Each number is 500 + 50 x the weight over its row's rms, rounded and kept within 0 to 999. Layers, rows and columns count from 0. Numbers have three digits each. The size before them is the row's rms in percent of the matrix's.

# gate: layer 4 MLP gate, 704x256, rms 0.0637, rows 198-232, columns 128-255
# up: layer 4 MLP up, 704x256, rms 0.0604, rows 198-232, columns 128-255
# down: layer 4 MLP down (transposed), 704x256, rms 0.0587, rows 198-232, columns 128-255
gate198 103:521440491406506507489557469545490520503560456407542496555461490501497600481547449430636529523523480480489489522520493494506545509443440501388517448475564452486534479519411367505473462477595484446496602467367583437465552490503495542496491543496466591496478539414555535468400483495609504481428515502372583464535517550449447425499463510498452512498500440369461520480537510437475529541490
up198 105:606506466490544539536512507504511559493481452481577430585462524522481497489401452436533449504529535512514439558496500512579503479557520499480552463469458515427526535479469472516420485544501576519459487526577533446609525476535483425474495521468360542439540503514498423454565516545498619525441511433539538500490490504469442465556538492448443500451441486486512546404458509487518607503459
down198 106:400455468444489405539594415605530568481490441493486506433577538444447511453414485511432502545496535425541350534516542501579399485467493535465457523513572475511483549502499482460480496469498466504543527519532413551539503530543503486485448532547413469475526515471542464539592455451545466401457529527527450635440505456475430424535579500497516552480462479507536518562538519525479575478456
gate199 103:488525443461537495477550568534455526524469468446498520526466525527474482469430647478466568486547465499694471527519541458419514459442430528498510547502436538537508553458473564447507496486553568439503555466539509460485485520539535519427446588542400517472414499485578497487543475537429452523378503586458473583470456580518502439487506489520451512461522547482500571542506492530480502413536
up199 108:574506461509515539489450449468498494532453538465479509491428471430392488425422515508505550465451535459516418476530571592414539463530509499494509484550568440497530587460479450527496509452539524490550562515540574512487476521554552430521525569457412603556476571507464491457483446489503460500506404459488481460472474454439476571577526462551497593453507504457413503484516446542488580431485
down199 106:440492481512451509474611474527548479403488445565480559553524484530548469442539465477504467532529519533515540447512516424435504403422492579497466510465449586546458528489447512501566479544508570489475546447500577488432564580562448423448574532576463450449508513496474556519592502462493476614469586521537486604456429468480513457554492487563511468503576496446518437452495526522450479403569
gate200 097:571468621496509472496558550532581535565556510548471573637517492561505466451501514452546439454571482544471528493504404465504494456477562518498479472468456434546492515521486484576524414517458527567443517605481505488477521441544496462423537550560470594546526578419502532592482534468465479471519514521524407550446518563500474439610497499521454423467497491479491468492542503556550482540513
up200 098:510474498516401575488437409474455411477430536498535511514443448471493519473473494339462545463506530428494511482515509565449499533502440451475512463531461426381506503469477414467433498508585373378556533460458533425521515503489489481562528477449543514468416418587362487505521487501604579490426471491492557493547468511437484510464489466515551522458513477468421518538449498371493447528579
down200 095:545524478530526544496584504503492457485528610485428432512540423577436418517547516512464481547511518486390526452634520550498494505508567465572541452506507483550493474495539404557556542579482577510522557483504584512578458559507623509517480385560451586507470549441533556520418446470477529567426515561432492541541559464487419463547524544463451582435536510483536454558510519472552520586557
gate201 088:566514508573522489511462546508477514507486495522506446459542464493508567530543488557504527537458570481470403485560540501515451511439581514509556481460473634441556498536483406462397449408409417492508551455497499564411426533515519531498505519442466521562451440548556598420379531592509440466426457488530435456518561460497473520548540507552483558509509502467510548428484504480498435568448
up201 090:462496510477493486541372484424537486613546542563509513448515503501593536542487482371502546408547538631455465595495542599562526498504489508499583557622489507437541589466481495526551473593582534513552492527539435435552517464499527510325401465437514479479566458419430506529487541531487544554507553475500519503495452488472616479498511512483621496589440595460525464588492513486471566380541
down201 094:498461505497555496556487478510486471542429486508506475440509517494515593448474492441443417436492449555473539508540423482497574464531477489491485537609587426481520562579459575549512503509541497546508460522421517400504478441506526439413456554451475524449488416400509501493573502507550528470507424498463602517538439501497529474590516474517615500536426562516513507529535444513572497402482
gate202 100:479466571558402380538492472484558573508449546510447489497564477536433538541517482472517473461562665499456435535540496541598406421531441510444494504523408528498565564525492534434539467454493535529513394484515527589531553461505456489498530526402383488556480452515476473571511437534516484482631471505531459488510451459512595471498600534582520477562470555394487561431465487602582438503457
up202 104:508487486602484449585520532533491526565543476577460490457578458569440503460468492447463581511535559474512569523558636572519498420553530457491481469423455518536450559445549590519486580461525526385572525513528405550533557600544504554548509563463454489542628463493561506496515568526565433489469457505558507444473461507472531455460433528483493468495543490613531443469504475581438532510356
down202 104:499409468488539404449574454488538552508569577499504451513530504534397499540493503416556531455451487577600541575551551509490535416543599488572521514478416557617435521481472478499435470516546456442555522567433452524570593597617505575547477435491494517486564475499561436498495538411492502452483511521448586500575415451566472434523496545561447462455550487446485447417519540448478444513456
gate203 094:503433503480494534467510492487479482524486526480490495539551538548550486548590500431528441503501510574488614398483558505514320479503430485456491531531589485503586503539459497454489448524467501504477532498435593512566525499549545483427552482443451525546460427483591545452418439638566505511441518496453566490552516469509623562470520543513517561524481579432459413503506464512537473400499
up203 091:512494524453524464467603517492517476549442533502557535560525548609527450556607506549495500486462463529529508465553511462532411536567447594454464558536567487495549531569541510456446511544441576539423488524524525473541548552550524408468560451446420579562533441529641526428451442607480494561517524659494519543511470462490558543530587543430514509534466501422427427481501465596480506402517
down203 093:524480502431498532478603479489501550456508522539552550500525675557524466426494530501532564504464508512549481508519490459545531456538400502474461513507509536576488470523465493470503557549462617509528492533537432550527445465469502451515498312451449494498544538510498486484612566459482548817451501543535479529513495487493471513489484558440465511501453463577499531539417543516532502466462
gate204 105:509510555537547513462500479393506564522564469623570460499535488558446559554509474551436554431522395503440503485490472520504449592487575535424454417511475438528492538551531537394504515486496572527523493481493475522467464375540595549520552545467395549508499423504537486509503504460561468512492514490611455460424539590485517586517443439571512504451540466525501474503554556448513339475542
up204 097:524528561505415513483513535478460491459506513546486478584543468512466460526435517539517416542438528464468462547464471504607459467525435641445532580584524530505544524558547483511507434484576503536413425567577368444473459458486474493519502507472514548497514519494449619482540524514498543431509531385523497503492517494473534463457516552461581367518481467534476451439451482499591480622538
down204 103:538495648500529491604568520448556478481576460568434488542599487506494462492434514497545599509476507496482489485623513361381518512496427474489498487545491461415459584530547505520505478496489555545519529495516507508443517462522616512484434439466554597523529391534429549499496356445466413463537523497529566487524470480581503554507513455608549434497515481563481514447458542492473477569501
gate205 101:540545398468498512470585438496483536457475549554437579497562504470475468517447573491559485541503482461552528478449546519517543466570542531432441448526440523609464443449537580547552543475476497585435386576377603532504459459496480401510617555557494425430419477484520525556447544566540494473455457570474456508471618539504471493551447462526482503445568454580405513458491467536474466452560
up205 101:559480496475417471463568456484469521457516453497411560453588523483540547437424487579513470502521508533566485531498491541521492474515497547413486522537533480551511420415551495484584421475476413544485440495350563580448500558496588508510575506452516549478484545499521493567484441543496458479497457450480502401487627587545587561494528498560516455495560463515554555504586443497465480531532
down205 097:578480495493460416517537474475501511519454499482417535524507462416547489526459480507478561504500473574552497536498535522470482460539520530469525568533495529602572442475490568601471431550514469490506448512387600481515535531498519446585475496542505463534580506486463479512514515602532500571535415434555471543548505551381538443553471407562455461562454488447548574505488549475506500489451
gate206 091:555449467504515476463487522463508549456534523493439437640515456540493472552528506442558469549494487557434438464462420578523517536531492529481459457549495456515555498441513448501534448447548538433500392534485569547594547427532548488413553533552497390481411512538537534491556411513499521478468574469572408490461491526483382487469540486554489522502492460442409472693435574454468456535530
up206 100:506505456559595403478404696424483473439509578518496486504426548435514514629469519485480473486460552521480453525599482466465409515522522569558498440438474553491468530531499421527481377429540578501609511549438522521495503451508544459531562569429579448550492470549552552500556517539456520499365446389504456466511488555484489428484473502519524459533500517464445543460488521455480509444540
down206 099:480555553581510482487542523436571435502596451533520541526409428535519478509466564459538496431431502573507386524500499560471538612471546533471463575479462510525540483476456422476509545568499636535505513525356519479521583488534610528404468606487481448490491554554446547518527480488370471573440488515505474464517483594574434443435436509381473455445537487503552586529528512524522580498493
gate207 100:487457575506470503428445562578488470530496491425542491456524300518473511483480485522523448402474544487467443596482443490450428491462492480496442493534610452527512442615511532531496507610432489498514420502503451599486468464540434479550452486463478475523477578506483558483522530483631557451492500442490456575479421445489475524529501417521634475532518392465505554484490437465557492530534
up207 090:442520555492445524495425528439541588459527457472491457434502459515518521494455527566513465533483566495528411511511443478441450485505457536558439378476503399544469452589502450656489588589481527463545480340564447597468445495571429505568496483425527515535515549589447453460572558477463504491557569579503413544467447483524468498487574461442498511530564437432525500465452486524449508553471
down207 090:451456454493522454419527539492548512489548439411502548456423515538495579384460546475447517506466526620506505485459452463571462515489482414600502481498516475460478516521549532597507526559497581454522511391513467460466451439581500506457351410460485515525549503643489507512514548481514530685592506604560419571467458458505433493461576537437489573493529489543464491524471461637470503501492
gate208 092:511598474476528514447544425380352558496583488482438520491476444453455481466505564426524487523570445500529515456456521427460425532455438505530527526588568535486465470619459448513424529539534488571555454554466462499487548453559536520542547507457482518559449509516534646548528577463610562490504544412539449473518567442481591519507559481460534486614543518548516478496475520543529465464632
up208 095:566434461566430581592536541495667405562503496472516388464523492528532524517455407497470570470371479554512434451541475546410494458545474540491439458482487476499500478490498526498502540461475532399462550485516473417503415490559472458473444472478478470527539525525468473443440506537489463487541455571503503611580518574530532463607460493572516475457464568509532454580508446432399488412459
down208 093:487421446528423613491558547475556438514512481524506476491577516533457546668558565451474484458526516548469497485499498564516540553549479458517384429526439439527596528533532496420484439469547464461518496476552541410581419487535502473430453511465448520606573504567508559564497449455538533273518499566562507540494471440463558524490517455473561461570513600520480527534428450516465481532501
gate209 099:508478538503497568428498522530513543572480573545429511509585452518420550584500522502516449422517509475471531562395547560480491522492608497482521493540494522530555426548498500479542434435504563645459474519470482485526525483608404487502472544602459469390519450407468620482454474493520587442450422489503453435511469534467568512487418506537449482531440400515545571473642442518515450543563
up209 096:460515457438515533585448556468531522517438480532491441430506514469459526483455506542475457560502469519641472434518445454500508515506446494548526547566542531593428421591633502473497541430459464504470516460501414475497457477454572523511445523467522446490503467466555514408526502587425480532564500479566474452564566454587586521510511548464466447578410507494487479535517509566489573457531
down209 101:446553502465541504600498387506528450522524485449550524458449540463523563467475490604464517528515438428479514587524524455547506535521500423484616507535454494539500520515540584461500477457459525491551524512454466600465495515551460536466508554392498448547445509542452485450510468587462486539575438522538516571453488479520547544469458516520469488457516476491590495581551498543458522531475
gate210 102:612528615544494550441539532484468492591506577483568448449458420562401515496525515517497408502499585506513498530463536507556434489472471446463491451602530509457528554544486522541518459511520575470470456456444536518522458462560529453465547569565494543549493509520472566440446483555586472478474483448471499482513577449405518526555494524607414564478484497468423488532583509479521577445502
up210 102:488457584529491592480499459471487427537468558486531477510460506536512516500534512363505472491412536533552520481407598524484542487516519502612487444520426478501466461453512468477536516438531513513584465482499502487519479567469497431545443522483463476543469480524498571528519452484489460475401449523528486444542512512467581550442524377573471448579497599543534602462469491544548479458449
down210 108:459497546485557501418423518477437437556473556464481530572484547550551542572506437381548485472495542552512521497422551413414620445463507536516488477521424498526397411449512495498492472454530509580447487484513484515514481518465594411481446482470487521536474543608564557541537524504433415601437431502566481513587522511454621491470537424543521393501505560500543462490495473523525511469484
gate211 114:394499446602527603555478501524527496531441508454492464459537404466496444450484457448516542563460553487580485518503610497460466536504476480530564486521434495481500513557462509592597450505478465498516514429457463438563563481462466443501457443414527455563526471560483452429594609529418506459450576488552491515445525586501463460548530428511516574556423469482568456514449423525562456444447
up211 120:494466491584498628517499555582504470571472539510509486410525335472549485480384485447498527514450538441529560480415548529434461481479551518544569438474421536491534475483468500492582449450492569487515501442433470477551573487505483497543470468421499477522505512500480433443544572498540520451487550532458500551428531454505468443508534405566506486515428528383592482509457500508526465450418
down211 104:463477489528565534537606527561572491555502465466509515531577452442489622531518486430508481472484524475488510527470564554439504486475510473604516527476494456545530506567445524552523573491550527526481478471491502417446498465538540504483499536552533485464617479466456444447499588590542495582525645447565423561425515542493439426471441434511516471505432450452546501578421515499444550446494
gate212 107:507572453423508553477529519510497479414414551513508534446441472416534493455513560560464418466524484543531480550555460533472527500513553562608472521526449393533429457578529495535548456502464486515452504472441556377421468526603587518529582568469555543523491472472482460510489550471505486556470617502510524546477472494445389410494506497522553591447539441551464432602421449517463502519477
up212 106:581501542500474428580510432473514498475591567474540506493532544553523499449521549446586567514505507462449498521518505464463516488506519534396519502504486512479497457497518439529475589535503449453512511524501434432482523411460652562474528467447474536493479434498514517471465443480479536539377438554405481549550519446523563516569512536488483469596442525409438488494466483555498549481624
down212 104:536515535537483551454526524468476511579554495486502485527425484617506528566465519464508468532462551527487581503492495465561468530501450432506526464512532528528513488451537499542481503465514472498471565437494619534514598467480398573459475472586490509452454558472536566531472449428495454445511499472525496368503451497507507464501515466475524469482505579548542559460521474483574455609460
gate213 096:487463544480451416584492546586559444534540464507512467561605445465488490489548468450604471478524488455522480549488438542486451502476452473510499579534521503436581449526479459430482562506579562434501535483502500409569523518458539508558492503435490520543593504437445448463520515593447471480513510512566591557487475513455620445554478405489488543443475470409558472578381452459536583570502
up213 098:481537540513482541491544502557555470568468503521566471571606579512474508512584555508539567474508459470493463564364501517469541496588506499439418612573478455460514483501511514467462479478543494552476581589471439466485423595518567491476531526518507553495601556539493469459475554555498550524508494466470446477590510540503474527535478591543543416480466455563450529457474520463550579522491
down213 099:475503495500551544389536539465463467504444510422496469399464570464447452555464528468466488471451488498591454474504487493520498481455489570469560481576508549499469488479570486450470498505514538625532428519547444516429373518439496405523497500482419491455438517470420458498412539505512528449517411502382456384508553470535480582442368572498442536418474475565533508430449514452487455456571
gate214 105:476489483522493443516544481432516483476489474564488556486446531537497532552472498432544524441406505539523490481496431475491529443527515480521546439512466375432622487479460501487506504530494548414499420597408606465524567442595371424475498503509445451482415477515506616459473465479494493512479479515492455599552523478450451425536483542513585483491486493425535426515417492483419392503468
up214 104:529536531526515496559488567501461550516456518469449537411507471534489508487469544526372424520481572618493466466474492594369487498466436530454490497503533572528468533497439464522559479434530510488480518438542498536526470493432510508536577530589548472579509510554495452504508460494424478484464535547476537487457542529558422512478478446523485535502555528506431560579550397490466442433467
down214 105:467460487475531468550529540417521541511540535498519578448434514385447475596511474451545424491442494437537404543601474477563565468517517463473492504485380485422470407514522484508541546503529423526427483511453546459476567478488472531418488416477457461481525500579401537524379521559542464446546458514436455516526410483464475494397546436482425586474561408535478484514494531532471599470541
gate215 106:452518510563531453501523530475517508546488423433571502528524495508447473499462474502475424509466441544583586541400534479502532461473416504570496524414476503514457458577543581517521529485524558544457517527457449533517465531440535520454381573606523572574436464564517518536498427468417485524492490623600524504445576506529438453440642535531517587496430452556507548560442505480479550497549
up215 103:557487490499500514533371502532513405534577575501569524541431460601465489471532505468466491456498496515532492481479498534470482540509514418441545515431541450434526501460437586474549487477481487456440409477524519580566572501504514619452411447486445512527491559600474501488549542522593475465483443540569532548529554605443401490548443548531470537507540473470485565600561427504462577464463
down215 108:499472538486515451528507446565433461548478543429556494546554524468455489446565495504432449487558571474614530485525366549552549558535439460419477470474573488480506450447487486499527446462458506438386512524453429462589624535521515437476453476510531467545477403467522493474513430483516430516453496547558556498517487476536509506475564447489546503445440511536478606565533460550511502510655
gate216 098:444594499459518539495546429509489516466587522533467522489444499386518473465558536418555456495549434556481549559484547448467596564454518470476473468533428522539474473578450466474538508480616447463519552474435572501487551424473556498502592506536505533497380424496443556505496518489461460525485496544567564558468487409490563460509452553556519487520480572571381376484455462524478496494512
up216 097:526551502495506426473533501467559488519542502516479420464517480446491418498441491525568509401529484594471426514523430403398561443529494482529492470509615531409498473500566410413497363473459430575477482569598426435422536536538502475545495457385606573485604500557484495516448614519440408506509544458548540547453596470517507469503532534471473603498501529497480388424414539505479572574596
down216 097:455474479511586496501468537591479506445413434530505512563518473521560469508542444545448474498531581411568542525467557473520485483471493539512588481423503539531577501511479600490572533541459491540568398592483484557529502427492524407439607526555399437533470442508466530525535461574498553444444439441541427515459424489349322538482486457480543447579500480592531548492528535467482521546451
gate217 077:619420515598526488541407479446440525544555478476572472518461466522439551483439424565515622477471530602566443471525512532470409562456481562546505475489460533559512523560518516463461484539426483567521484382554487535503498611494497451524404514556545455464570530409548579544482506544529546526497498512533392608549558561541528506424521389456466493556415516528508480637525409389458524503454
up217 074:524463508447528561457466445470536511450506465427558537502462465511462564486601403467526586511447491527426404531571462542509436547494441475613480471509544530524528452448529515499508473443495472525541455510503494455515518519450520453540462522452480477458542484484510596556562481492530518513500520451489420483528577615530530587452496480498470449481554450562476559504521502382659572582433
down217 078:444526494506493499503537527487538475553474544489479489546455505608530524478529430492422464497429431591515441510475509493498362522464451579419450390544411590534470583523523505430467491466502400503529574524500497483590510512472548432494498492629582436515474513518554374517414519481522586566494539521422420473485486520493459445512523539526432504506462477556540483538599542449463411572499
gate218 094:561532425465494602466556505571514440526537486525472503439506517529440558427392522523459540430301583508618430489550577491442538513509554597412466482514544448465476510576400506527532514441510431567498527539485521471510413412519537415428497572445483524461465466478455599527497526533552511531505481470470530551473552515377513560548499508612463511543440548584439502475441433514469515474490
up218 090:488444556631540590580491460414473548593527475505449465543515408520558519575587477471550448527517495494419524590448479443522380454469423475626576545508521520552547452525486530455498489526513610477467442473496428485491563474439488567462524463524522507590529535449533460432437565567543428488493514528484451430598503503568522479528539410494566541442608443473508466504495472472466513558475
down218 092:560441499523510504482489496521503429453520450521475492362525584492475520440550508529463512478420577550475388513554633498534527479507489577446489498445583418589467431528553460554526475456474457576495558459475518472461457428523526450506458442494453510486544488463455551504437523472599548445495510492459516514551544472413529558471445486506425477466547533572482421494470436499493452446455
gate219 093:508543487527529458466540569468555468427474537320505530525426505487394429487436495457492442459542491431553431536454491553498401548503512462552533527556479500448442586463487536521505495523519605449449499400575419452565523446466430482525539512527466452595456459419508439513531461610448464444545470495453537562488516470515477449521497436577450549503432570548615601567479473518641475521417
up219 093:532406521492477497536468469469507546505479447477511525509522549580551490496560484449401558596508546473502556461406528535509592574497516479534530550525470495477449472385467480506595518532490465459548360443466522465524422516386516469502450547514515560438558526548472387475583544450511489558443576437405523468545465464563550467457532462481530550465514413557508626534509614531452477461516
down219 096:552427497520499554435512424547418505500521392581477541498484481559569522511573540513500487501590495477477478546498451471487482492478450557521428507531512466481503489514412530425632539465483507432481499497528518379402530445484482505585513482482469558463544476396413490442531508510489523398499531441517468479427469498508474533419531522481543412499539363541455489475515539561402497561576
gate220 098:537537489545470520535572579454591472517520498587489454417466477619474472509545545421541513505501524573566462461523524518513482619504487499491519506465507475485549522507518558524546565573479469405407482424510433532467490398594528437492549492522490587475480591513482496520426498503507351532408440464465460494467443514449438471581544490518603591527605528542468559503507463548527456503413
up220 101:508517478430428494421460483487492450500454502527488548410528553517450555520535455523453636492509464518498572444567511533532540533531496486594453465435488484532469459473502445477554427486474495482496537533504555399459456561461518544569462510503508535411526578592490371455452453474495520503447403549541573496423529522507478571529562492417555392523508504455558598444545453468468502487623
down220 098:450390454450456501421454466466309527449538494494443543490514562459455581465473479493447554471462565476408493509471547466505524485547515551441565494440527498474475432510485542475456540452491518574473528526427503476571521467390439547495550507413507445451544483460531513439642558500502590314524567494557465432492514516532537492544479460523483446485473490419504532469604520532485564502607
gate221 097:518480438456495492554452421585508450548460492461464488613471498448480519559557479459591532498535450407556554474550526516423481503510425499530387618523477475554476489581505503503523498401511565408441489637527478503486534482473544504440530599492542499447464493539469554453563548501444478525503475429421413493512542457450491554541389476517559439437383441410509466512485449427550482545500
up221 093:472555531461548574493494561489569480431497507461505526551529478498549469520440552520434453519559505491531482518518428438580528518510469442491525483533469490474458454504504505530452494491512484559494331492619540438543543546553470457520504562565561518512463526485526525497507459461478519527533520590600593552466477512535316439503522534485445596401540519535473483521397546570478495515430
down221 097:563411525430521459568580524501478522503518542519483435453511520488531449419377491565425528457518390552459440522506536448590621487526523518490484454502538565470491502488482560445518515592517474535502481617535573567541499516547509501545475495489567458475611477458470544520512552435557512402395516609596611447504539475461497476485476486531478490393605567634453514443526524517470506439536
gate222 105:491527541432534433511610573449541544490486573568530517375444539511561472528456550460522466469472492571570525459633481439463484452488461515460523456525485539465456604579524446507439526521439460498489418584548524479573504468612503402493558568545447402524454511525565584498430474514461542539498498540522562432412460542476359509520542537527452604473435494504473399498458508467443412552523
up222 110:496556512464578430539480581467434534482538487490469576481499522542571516548437499516492449507489483548631462502536464486496567490544447608491526523440498522529484476531506484466496551522403484545503486446495482517389493510589446536385506490451470446488521441513568584482493440468466558549569492515561531521474411510546567496546544494515456533608508601532473547534563525465461527554499
down222 108:517582475583496557514459549405558502553444528548491504576499432405459521529585508491485545510595542519455491505443488406483537506434491462480488523543538466429520480542488528499397383513554557522499544527543498473408508486533537585550527528483462543446456507528551397539474612455504438437446507493449472509458550454505451443526523595457496539554522580478412530534485516499574447511456
gate223 097:488495473552543463513514519559567514439566472513538549531409487541506504401538392519457468556592532439511466479493471476500406524465543515540543492582530490414460478556489487465505499477580616484512559502544459448563417448480477405520397511607480564488469567451513522455479546541501459491518543599528499472486438513452445510512496564497417487413587527527461569538511465473496463533608
up223 100:525517605424492544544468482473543483438547599612489488489493503475432426483566534573490495522407490493422602511523435447481488556480429514481527540388626475491527504488541479526475584544523439469540589509505570437525559415440508563606478464524469545442475398426537531572500453441538496494541416473461551576520509554493518420513615483483588421502540440472537504448535376465481604542522
down223 102:624486535535449506471561479534627505602463504481468481490562470569498572507488551449481485535517434547531441593468511534480489492602469528478467526517519502511468516466465489493464461534488504510453484538437502535476435618539609518533433525537460463490622594532530439477454597482503505453493516471484468465513581482463457399550439475448488520484441513468506597428578583402479441364467
gate224 109:452506549456462499501495522456406548433588498553422488525534501494509585472453565447478511470508600512493532462430555459514501572469481563492524544478524603578444349503548565514541461476575477580485503491556504511530542514461492555521584582506489560503436474429418517445587505488516524479566586503498622477472423546509481368466519535507493542567498442494468462624510459479400527495529
up224 101:492508421443549455535501473544582508475411466484448428459492485522452520378482373560483567483422500505554566448494523479406495468478597495500473416462475553561548537504502515483510444454548506538439604562575477527381385462523444553553512463510515509557605580579502514518553480468471604474469452450542464481434486551502554486453539514479478485486496487451552522530508459535534411588516
down224 103:588523499464483472497460534426551431510477537444569539504532586476533395467474500517489492490406485522543557559488507448461448556483580452513500482420489484530464480477460496588479520503512419493623642514509469533521494414531518504557390403505420545523508404472553569499508546452438459537424532620534545516432510542482518499409420528496495559497461511525502481548495450469470504564486
gate225 095:489495413525491548437451512506448550500512544527446473442526438563458508560419556556533526515541510535553543497465578544507414488511441458458590577507521598469466503463508592539563466500456584566527488406507427474523558503499410536497436599617490528464507579501476467464496491445443416495507538460584511494468542533499454428490511480493423629499468499514376531487554519552452564445512
up225 102:470458465576415440486501541525483526498552574486463539484525449489490457560462468499552474543533606522510568502447575473516467461506421502494594482552536638385526463527528540525523473482454557572579443517555415515532484444522380477408506494576492571486492616462448470374512503491442536496568509480469462557495544505592506441428484581495477530553467529510505551487444520441463525492479
down225 090:513553480513344389463518558460503423531612510550453453432487545452494472568459463468568459539498558582537515551499568554443502427484476541487526545553562493372413548589476526513491502474438522455505524540449408393498515544474537565591467481526441504519532457500497482530403483508547492724467558396509454478448529489505415474463451460525524517466484513577476471475515520474510493555439
gate226 098:521506496537470496529459450425447497501482511491567445584550514580407502566512476400517442564542495528414433499466575466544419543450513534464479508553605515459478596440564571508513463490532487468485434657568537455609518420451483497480510628555433485516542468411460642546449504486567497520559459478543595492491510547428574467460567550548508465488548456459424386536495423513513508474514
up226 098:624428415544399547450517478515549517514447552460472483565531498530582506468544507511499486560544589497514469509397440519429510481499531420538506419467470526484567480536425511530515568486535316437461532507427595484528506497566588538473481520579487520544545564528467447493478475448537530475501536530517451436567520509476544573499364422475604486477514605544489469571516521461529551507531
down226 101:538526471433538547472492500436524431533468507419463476565578473530425565430485457439509462531539598480493496449425542416519540367538502621481415527438527503464521548535466408535541530509496433500490475584558462433601403558510569590420532459601430503557510468467529505489450622559545528488513517485581479471503545412532554479531483398535519511489508477403509467564515516564404507482520
gate227 098:503423490463523476532441470473551517514528530522578529536531471493467509588522447410527523440410604529488450446495543552552496539531561494492511443544533518423602468411502559541475463565522564439511511523434638549453566445530490456506429427535527494456445498433386559494469538517565493472532392491575498506608432614471551470536582553478533516516463585501487535534534544503471576499401
up227 103:489447520566478524497508498502506588454550558517473487537510498439593508517459537557498482508461572618457505577481418509517432493512508506480543495646530453509521606448495426570513455420476507490452611534540534663429505508482528461471521490510620508548445499388405636543421481457536505458551452533555518477464399531471479457470492477553525526560479570583424439536479506507458538496520
down227 102:488547541420564572522412514479454479470567512458487495386500475444455489456556453467478470491547511492475584517518535468523540500523450494490465453379517451475523531484502525519516526526507497510579498496516539452522508514549490535493452468508496625544480497443435622558589541446449433531472426506398399419476484488548538474476490492499455507503537476427407525565485495600546505544455
gate228 099:477438603513489410575382405420512470519434439406420446428487472543480494577518521557548505476574522495523502482518553465529446551461471370468503428450584431522493527505470568492476493442447529482579400500501406528482489527469551579544550487489442537520413440345517539541424375569503490461549451543506470467518534474507567539526482560528476441466440414500476484538564413480536522542539
up228 104:547486508532547584504588397501437512531521499569519551515542537523466523500579474599564509384466455502538568505478518556542523503589493511486461562471475424523445436532509523391483525583440592368504508445491491385490471546447454490513541531530457528402504409431488472537497521467559525510463462495447555457498454594442534435510451477432494500549535460490557562513572564521493389496517
down228 100:508493491523501552497547474624499399466595491494552444560539514470553492493547428473532473489525436481425516444451415521493514458561569439543519463549473585582447451563414495491478483492589529418488475535440611433496526419434526542510535477491530463498499366563568399508523532520574555467407629445429545475467492529474493466537499476535462540534529471496550436460526515534490463487443
gate229 113:533519497525594388416436512509515594509514528515484475482525490457576484455525452476522533516464425520432540412487531457486515494502595530449481444502505532634572522474426573496571506481472530450449515448478478496521504533556510486408570503560438473524515553504447449440549445487475509461513467465555526549432510476458546443517541510487436500490566523489540505482589471514449450483565
up229 099:538482484703571578476480465536455501521473452484570460437512516529571451551503463460504507495549440454465583450568555463474524464505580516545486541413490448449517552428467447495518638486505506480387401503478642476487487523598483434520545472607566410524544458478476472498466537491563442513508501511430503426431536546571400466488469481505441532452565532496523398543483526462456508546475
down229 107:448470526525463453518465462416474526494497470453516463506548448577415518526438569505468562414495461623628499483442492454444557515453546496470417626554559436561530462446504529437447616504530510542573447473394494460448554436534499548514490550493462462527467537427540464460538535511544523604523532401537512494452482469488468493566543497486507497470477436415469558374493489545487503533446
gate230 099:582507392378431487516605503397493549489515489523464567485500483571409525525414499482483398551494505469515550498527471481550449489514494496475504522492502514441526505500527475444565474487533556509454444598548480526490539407573483488496558521518444533493528518515549501522468530437478606510518484456510509465429475514398473472510541499498558467494621487469501487421446510450420428518542
up230 104:500426527557468538466452461544514476547472412510550551571489461529566476436462527521498589401449484523474498492499516437400595429552484444549491560552548481537511451523461566534493542522494465474515539481493558561464486565583520480445574498373555557479527623556456465429471448423563517491547528520451481533520512595539554559512516557434477536514388641537543500522534528522559476434570
down230 102:502504550515532502538576563449522548529505534483530565505623455528582361523494550572484505470543523491523437440536504521532496463604452484526450539436525591542552603539543468466457474477488509405499514407620495538518489509488562554541546526434529486489529446484441504544453573550484517469536497491515537454399554504450465438562516450501525609475504530429500518462584583542497417421433
gate231 099:595457445577414519492528496454499533462437547529540478586534444559458494534564507493572599425479524487426509510464485524465492553486553478486620440581464449540532480545485489514557493450449469485508523520421565514490526453521510474440533487530513456482502467458516508434452434481551485475442540537449484554522546463448483520490448460533484473479413536402547553474496498506608491548594
up231 102:521446510471474536520492447556558414477472526538440489564500421450508467502574482425568468553463537487487469529500530605497543507453574502436404554529562491459548421504510487511497524440473547512495486487509502513572535410464526439466538448587562432437463484416473474438558518454537563455452445541478475489550522480529549512580415388462545516583466499536544540531457572582615469555450
down231 104:534547404536468555396503555508577485498525531622434581473509577433428473459454541514523445463429442523441526432502445533452514495585612497428450390514529488537475537412490582545485454532579592493419566558503442484492566479503441550555491561455475434538562415394355457533508486467568458533593514513434551532596589485481503480561479419572454562484494526492458465469547525421494443444473
gate232 091:430518452443537471553469482469534421549440474469492540490539468567529370414565394645583460523463495430557563474626507609531509489479535451521524506542521413426558399555439561546494477587476398512455481466465514514476563488535545565509493485533539541574390451507416501608462434536513510507432496492504569535531481565586489539499472469533481463528542552554429455548475468614541575492579
up232 089:474580555422571486530533536437520534501446567456520571518472533573539506537565475589504460467446478429486601469626478493551481434454648537457522563526492539490565455389483542572482424539482493461500441567479580466437496401582525599509486514514514561534462523530412518507473413558412528516540485477449462534496446501619487571457392473550449606459416520482491507529517481548581475593506
down232 090:530469513512465471506478564573504584486528435418513502488578457492472532442485429467483441538487487519454361396499556493498575484515482529479541464462538566524474572471564431493514606463552462518562485568535481483575507496444493465512500521438527457465569571495622513506536565511510406541532499516448510468476565493417547413550525459501490408389485499410482563437528477409508477425545